Part of a small language model's weights: a variant of Muon for these matrices.
Each number is 128 + 24 x the weight over its row's rms, rounded and kept within 0 to 255. Layers, rows and columns count from 0. Numbers have three digits each. The size before them is the row's rms in percent of the matrix's.

# up: layer 9 MLP up, 512x128, rms 0.0695, rows 196-220, columns 0-127
# down: layer 9 MLP down (transposed), 512x128, rms 0.0696, rows 196-219, columns 0-127
up196 100:116114170144103084119140136135112088120112089118111090120119137142124113124147127116143088176152105123112136123169056159111056116131148166087139144102143125149120108136149128132137112142141086150148131106139114116150136149108151160099121114119125137142134161152156088119116118078137128190139168112152097086096162116167179135119133089142131131135134123126144128145153152146145142150133
down196 103:103130112122127129143112134155158122119186141132119133105069107131106164139135141096082136088105145099174141129161184121128130160137114128128105116116102154136112135125095134114139083114148134134080150126147160119132143119112141091123163070122141137117160123117126132200127125143139152126142123130101123147127125114102127123104091158153083165141132190152167116118103158145150114168161
up197 093:121146127099136139110141115122114165143097110129084123121115142110144122125146160134180106157100161116147110118161072121127133085147124159128116154105129117158141141108140114136112139144133136161116144179114115112131157110119115183131166122113125189159162122108138100168138118114151167143100131103155103125086118117172146189129134113093165118085080162116102162133132100111121143158131
down197 091:123125090129141152151156148145081138166106137131149133118122113164142122110105136141105127100099113139131136112112164124134166141134115093089149165147110107148124124152141114130113170122141119096150141158143168105089094138080090112121099109151136099157125166133127120112113158143085111075141129151118126131181138142111122099097169156163064108121141132163156169139120151109134132072129
up198 107:126145103104128135132124135150131117173101138114101117104148130142183166121156128103123170147065119131159137144139149143117132134088105136155171115125143126178130137145113159132113143121095145152148126162151164142120089146088107131143129142115096119096128103112209128109103078143130100110120107134098135090111113137120151145159158099131157135162077127115098120164182120124140137139126
down198 100:151124121144145114112106112120113073093164109129089134150137160114113137139128160162153141130153144147147151074105113119123128116101164119096090097124119131082164130101121125083150136150119103173102127180106130135131147082188128162145101157099125153128145140142119177146150164142159137154161134114150175139123140134143126104157133131091112152109178097135138122129134120120152094133162
up199 102:136061111164110104136101123135111108124145117134144090112125158134155147112137128112115161145081097151146115178107169113165145155124147118137161130142136121122193141111139099165111120101137121115162145146108122140088124100200086110121120133122123154128111125155116113172159128160146141113126113092108103134100133116121177137145158149062107147109104152115151119109127133125131158107156
down199 103:108138154121175075131098120132115115137110149083111153139124160101114096148130160124124111131114144151100164114115141103155154082110116148114120085199141153131074134092138154100132192144089150152105091102109132096121105126083129116123147117126152113101157090135156115109159115145159146152135127147145118095103146134106114137159127117157105116122144151164124158121078121141122121118125
up200 096:105093118150217144162126145120094181126088127133125116091111149161117111150134134132107144117144103161096112168124108147150128171121152114111150140181138130142129127144112124130121149135142104085125125175171125157111132143169143162128123162141107134113097136145099139127075174114070110147095120138128112154130143104151115158175114125106125089152124086122119122109123114137121118119127
down200 097:136112123137090130121126158162125110111131064155145129108151145109136152123147164149116118111143161131103143131096117140151090108101126076114145098135084161107180115090116160118155132063101094150136129109133132118158088139122154122114115124123146097162105176122176143121129120141111088130135143097096116103121134122136164136090093163094134130099130108107150162150094164136137101099121
up201 103:133122069141133144127121134119138131149148150105147086137112101137143157118136148142141117117080106080123108121148117144150144135114125113126126140123178088091113201097101198128166107132115150152121113165143138141127131091105100096107116146126117156128134091143160083124127126154137121134098193151131153111145152154130105131117145084135086136165097141121126128145078107162118138130139
down201 109:121120144141115142105158121105148090132120087107127119152129142147123145143169120131192127149134157114138146113088115129153127123154129126173135138154105110105168100131138094131182121144106101116175139103142137102114106143108121121155154118162147093117135170169105121126139119133084125137182130073118166135103105137169106093066105127167147121113099118144100143115147142095086137112106
up202 087:165110134133172111154122141099141131125147151093143152145125089100151112106179116136159147086101155110112139133146104142123119143123103131115121141123063109168120106128101118101179133151127127127124100123111085110093107120124147114162134138098168095117131174122172142158094100122102106072136142098124135097122196109123160144151138132143128140107144095107161158128095117110107132108099
down202 087:112119174155154145103150101110141115123140201135108120111153089119118134153108085125121088143112130105139113144153120101085137137072115115147120098128110155117117115098111168157111103169154142110117106167127119158097118173133117165119168117124160131106151122153125130129136166111142132123150104134101124110169099107106133130114135135092111126148124128100089159152136110082085135099190
up203 083:128130173123112090093168118151093103170109129126083149131139103119180105113130111144150119135157154121107114091129153125120107128105140108118104167161059122135124203135117139108164117065150110147156174121088106077137144108106101133121132129126122146121171132115106106112125122172149129141135175144157128142125127123080121112130126121130099127142130131104092099147109109141144135124137
down203 090:131114112101147156137154129130114125125112104111175132098108118166122144096141139122153149145144091127069120135142054139128094133081159160117113105162106132106115108102138080131155158108107088115131156143112104143101109147129107076109144140169148108092154142096098100125151102139094145148143141130152098110100131167168113146158127135135113131154183113143156107120138085133138122150143
up204 096:128090155150077127116127099131085103172098134140119137100132082129129122136154157118117089142147098084145146148148135131135125112126157149128170094135099120146127120108099105118150136100172124115103098151182102136152098118152129157144119090157133076099116152175113072159125161134119114108153108139129154162117144129149108115081143132129121143114128168128084127142128084161125110139158
down204 102:175141131109166116136144151158119145090128139092123146138083169112094092086099156155135186090117138133141137136125109158149154140126130138113090163136132156135146120185159163131127176139091094165162136136107156106124149114117145148127156170066132140160133111090137149113150154144150104131102137114128142113166148086115144126166136115136115114153110100127121133131099116122124102135093
up205 103:116144091121205167136114115141157162155104141102103110096115097104147130109152125130146145122094123124150159152094096128170097166140132113132145167165138111155135130133180159100126155146152164148170146132132116108094108121102143124138128151120170089167128122126126141113129121132134124127133101117128145090121118165148120114084125135096145117161135101097194133102141140089123119085100
down205 102:194089192112114126061158096131129134139127176143124151111131139165151150160128138095139121070099142156144093140151138105126128142093106165161099094090111147137144118110092082164125108153173110122123139127158126127121120120128107161160139117124100152158140116135129119105131116147136148140160125090143099161145131097127155147160112122124118164145134126161092152148125127119097131123111
up206 108:133153086145106151142133121141163101112121129176159157105116121168143123127103124117155131154170173147097077147111136125118144142102154141129151115132094133130104135102180083164143166174141188101151103101151128135183129166124120150115112117137127178153104121117109138146099132140107169150110123144099153164097150154133150126129085142132137108131153109119098113135150087141135111139116
down206 108:114148132145133072126111129098175133128120140172150094159111131134201132129160137140108193107165097131163169124144113118108112132133132138145126132131143135124133116117138122136142130137137107164166113137095122109087076129151142138127159132130091147100125153136148132137129092131081124132147151129152124100165148122101147131070152143117148159151132116101089131090146082121160080083117
up207 096:146142108139144132156079127156135130106113132173130121123158155100102121135162163108088105125152173164130138152108122094105116144114148140104099152144130095134130139155148105088084134097138128116161141136114129144133161131126153122155152104083106147121135158139136105196130125158118060098129147103098107132133104102180123132098123144119096125100128156083149131104095125164132154157166
down207 099:081095081165133134114171128110144133177170148118128137131116129076134107114130104141129116122085139090149171137140120113153114137104129126129094122098139107120107087149134101169115105159111151147097080095128169097101107094134146103166124134085131126135132130087090109111160099109110135144161094128118136135128114136137094128097120126175100107156152125089140134086130162102118125096143
up208 107:148112124134155121112113102089121115121155131117150144132131140187122157144142131151136111107132156129151112138111158132100156088105140124114131156119135137125105122129128170167155140155139174101104112091125131146149125133084083127156059143108138146122108121133130152108156139141112130096120108181084159122096123150135127160140123111119095134136210136101121136124100201144170115163134
down208 111:137133115106103160125115116133109137120092130091139114173113123103126124156076176122150100092131138087153146140099118093142123174114139164140153132142169145156150108086151164112088099111111105128170120084158139124082120119149128096130123065094134111170089111175111121138161134123079127121117109110142132132136104095108116130159136141121150148121146134147139152144135135137170115159161
up209 089:107112147138141146172157168144129098152093154120123119129100117144110107103136129144137126149117120112095083118156155142126099139154079160137156122140123102139149153120151147097135141110086077107149105121106150162101142139104107133135124142123112160095111133125143162113127122119155144185121168156109100157104176127158139112109130152142050099170151122111130113149111091159177136105149
down209 085:133117112121108146141143155125065126129098113129126133130141150121120117141163109145085144102091164130122164117207159109104137100136106120096104108137134161133102105133127128112113099155169149185124133153111129091130142139121107138113138096114127143082136100098170121166134157136095146159086100163131147136120131080091115103138116120123130124111115107127169096094152140170118085159144
up210 103:129152128163123102136139094138104193142123139147152118111106129134119129090124128105177131139105144103110134098128111164140135124125100161154132169139085110170160117120152111124117135155145134153143116155125113128146084086098145151127140100062122141118116172111145095111155115147099131171157128131147110154153155123137103151101157130110177093144115094140061125159135149160143146160118
down210 108:104088063119134175153144158122128155123163088132143109116131114142060140156132114117147116145135127123144124128114145119159114149108125095081128109093119137111136107154140115129083114130123108119121146117140156116124159172166162128110110167128100146170109083094156149156117116113153189101125127114126131118107120097121139111123105117172136179140094136135179108082149137110102141130120
up211 106:161104117120121130130158157113071165130161145141143117091115142114106145139143113108084144131147143122134120159137154127100154061108092097155127168130109135138157170119116098127150087133094084123167159095129161127167114136151138119153117114140152081119095112132176093133139121161129153117117156124087110073124137111154122159152146154104109130121118143144122158118151149173158125121110
down211 111:123116152140152117110120167150191125129106186146105138092093142154127103137090131120135095089085112162123161101147093154142105174129114101111153117145112104159126147104153141139130159154156133114082121128128129130107132109153102129134137113096129131110112099121153129129106109122088097141140129118170100153106095119121105154089116134126115067102137142184165109086110117120088106111116
up212 111:211158128073180162113121157119133132117097157109132125119096102122125098134120152089114156119149123137070139139129123167098100147160120123145122172116107116149135140118136111170174151154113162109112115139146153116121138110129108122119131127118146158130173142153096134116110138145145136120084147115185139141127141169163132116121137096149130102129156102128149149108070147132116112171130
down212 105:140125136132169143135131129082099162122117161104136087127132149140145167153125096111126117125100097130207143155085121152156125133088141124138069117112132127126133126140131178155140145175094109139145080154101129171155159104115087160148116129134156152097137126104130154124107116138130160147143134095099170125135158078101156109163139120123094131120108120106108125106132141135080119139128
up213 108:128116141128117157138140136143115128145148127119125131126108104150174126140113151143162162092128126176125079140137097155145112115105153107093146101098128129133142135149141111089119125125080127135132119116097121147140118136110079091182091196122118146163089154106149106133122151157151109107135114121096135129108170113220140167119137139137121157160115146079131112086140115122148115122138
down213 106:139141123168135127113155086118130116101106116081086163166131137140135135125141137141131147160133094151101156124167148096144105112140131133177110149139116172112168189069143094127158149126118128099089150092152124106091108152164097125112131137151090132116143164138132155140123154150111091121156134131142113148146180109142128116146151081160131130116153084173130117126157126148129102118136
up214 109:153125177163124104103139125111120124087153087095186113153180127115143101116107141140091130141105128124149144153161157118126133146156133117115148093108134113162093172127135142113106123151142165126130119124156102126136095096175105120130116139129143148155145182145122164157070134105166129157117172138137148129087143155119062144107125131124142146119128160094148141149125137148146115170136
down214 109:133099068129137142136131102107088137118130133158130105118133147177118106132140132143137118131118148109112074143108093074119115173139160194100132150134102094137136098145123135132138081099132131114127134115145141111149135118124116100163137146174124139125130127160119135138154119205106173113115110115154145080184132125123113145143139122138098138131132153075135167131107096112111151126082
up215 089:159127140115130146131111127152099155179083104171106145083144152148126148155099094117151120087083183155148144116122109131149134143141125132164128124134111118138122136145137125097098160135137172137165108150127089143128136164152143132133198100155127119124128114122127135198102136087130131164099119086102142118114082120146106126153175137153108143165129117118112123136093148135134096115140
down215 087:130145124111143110129128084191136136147134137150109148149143093091067138102115109088127112156157097093097119114132176145098143134131124158079118181154118093134177144141097098124157147127120119163119156164149155109151144068141121117120105094110152139146127151104123120130135130124116163113085120128129147144127133148109155092131155081148150130134125127155134110114178117114157143168120
up216 103:170092137115168112107161086168189086141095140125130125134155123191143141095110153116135111132110149093109123156165130155098106151170152159160114125117147146121182116120110129120117097126137133117133126107125140111110127143131127127127113117135135118091145137148116123117122148174129098150129103120133091105123122159140058105083175104155139138138125145152134143129168106169089106152156
down216 094:116164112119099110145154088136061114095138116121146104118124110087147099131136172161150152132074114187129123136130148123151142130163098161109148119186133119134132118112139162151127117113103133091105094117129163127156132158146114110116149118158148160156103141091151137139131096080133117161135145121079125157160143073109099131135107112113128146136097128169139141129103100105110097119110
up217 096:103143118138125150143130108092135081124155121142140149102129085128138151108136149126181162152093109076126147123139172135140155119084127107162081142142089136120152143135117145187096147127156115157130140152154130121122141120139107139125109119144172181119125107097103180159097143126125137093177195153122116137129115139140120141133136136106105125139130134135139114108173078150141152145171
down217 096:130140115175132133136103150109158138112138124146092110114115145150135074168102157143126106143131093106125088092160153110167107132122128138127137120178143145120120106137122151077135146177130134136139108125118137130160129134153127174149116110133141159076126115197136138149084110105096127111130137095124144108139175085118108127174125128141143105167098153125124121084175138113159165092130
up218 094:131128087148171098130122132104109140173119080129119135138150085151119128122158108159121083145142125139124129089138091153131104092140124103125153114151176129121100112122157146146130123148157147123165090166138115097168135162131153130093137143090075120153144113138171117114135153146118126124107114097122107111107095134136152162135147109162109188157098109098115115122161141168110160114177
down218 094:098153102115105150148126121135154079128106105072114129122144099111097151142139133118160101154137101153147146152105093096159112137119103145133109114112116030159156104142141129110120139119121145123149131140158105167141101123129171096146113126135160078138120157128099151139137117149157101174120073120117130115090132110143117120107102164108136108148174117098169118111124108157124105117119
up219 093:124151112124069153113127137170153112139100166144139130103118126118089124144106163148117137123106156144154075149133146112138162147164105080169158116115111178168114127148119109155137152134109148089137089133126105185152153101113177129138166160129140119146120096106167127109123183137116129152139113108127110157106117089120136128114170112151129121154136170102154151137148123146140116114162
down219 095:154136112105137098151141142153119130131118110105089169121124138164075103160134094157126095163189075098140117118144114137123142112115091121115091154138127142146126156109139129130148132101157133143142149142133113116151095170119094109102080139106111121137153144118139132126148062122092119153156115132121125106161190160148110084142126138150124096102108099108112148130107147149141179138164
up220 102:124097170090098091117137131121159107086139151139124107101157129113140148108126142122096125146131151140107082102152129089159123123097139093181076138144103117095156132159086135169155122125152158115123085153161170107129146130110107119118123118076127106106129119092136120140147138114076081102162133159110123156116113139104147134170149107140161145123115138147154135153175154116129115121159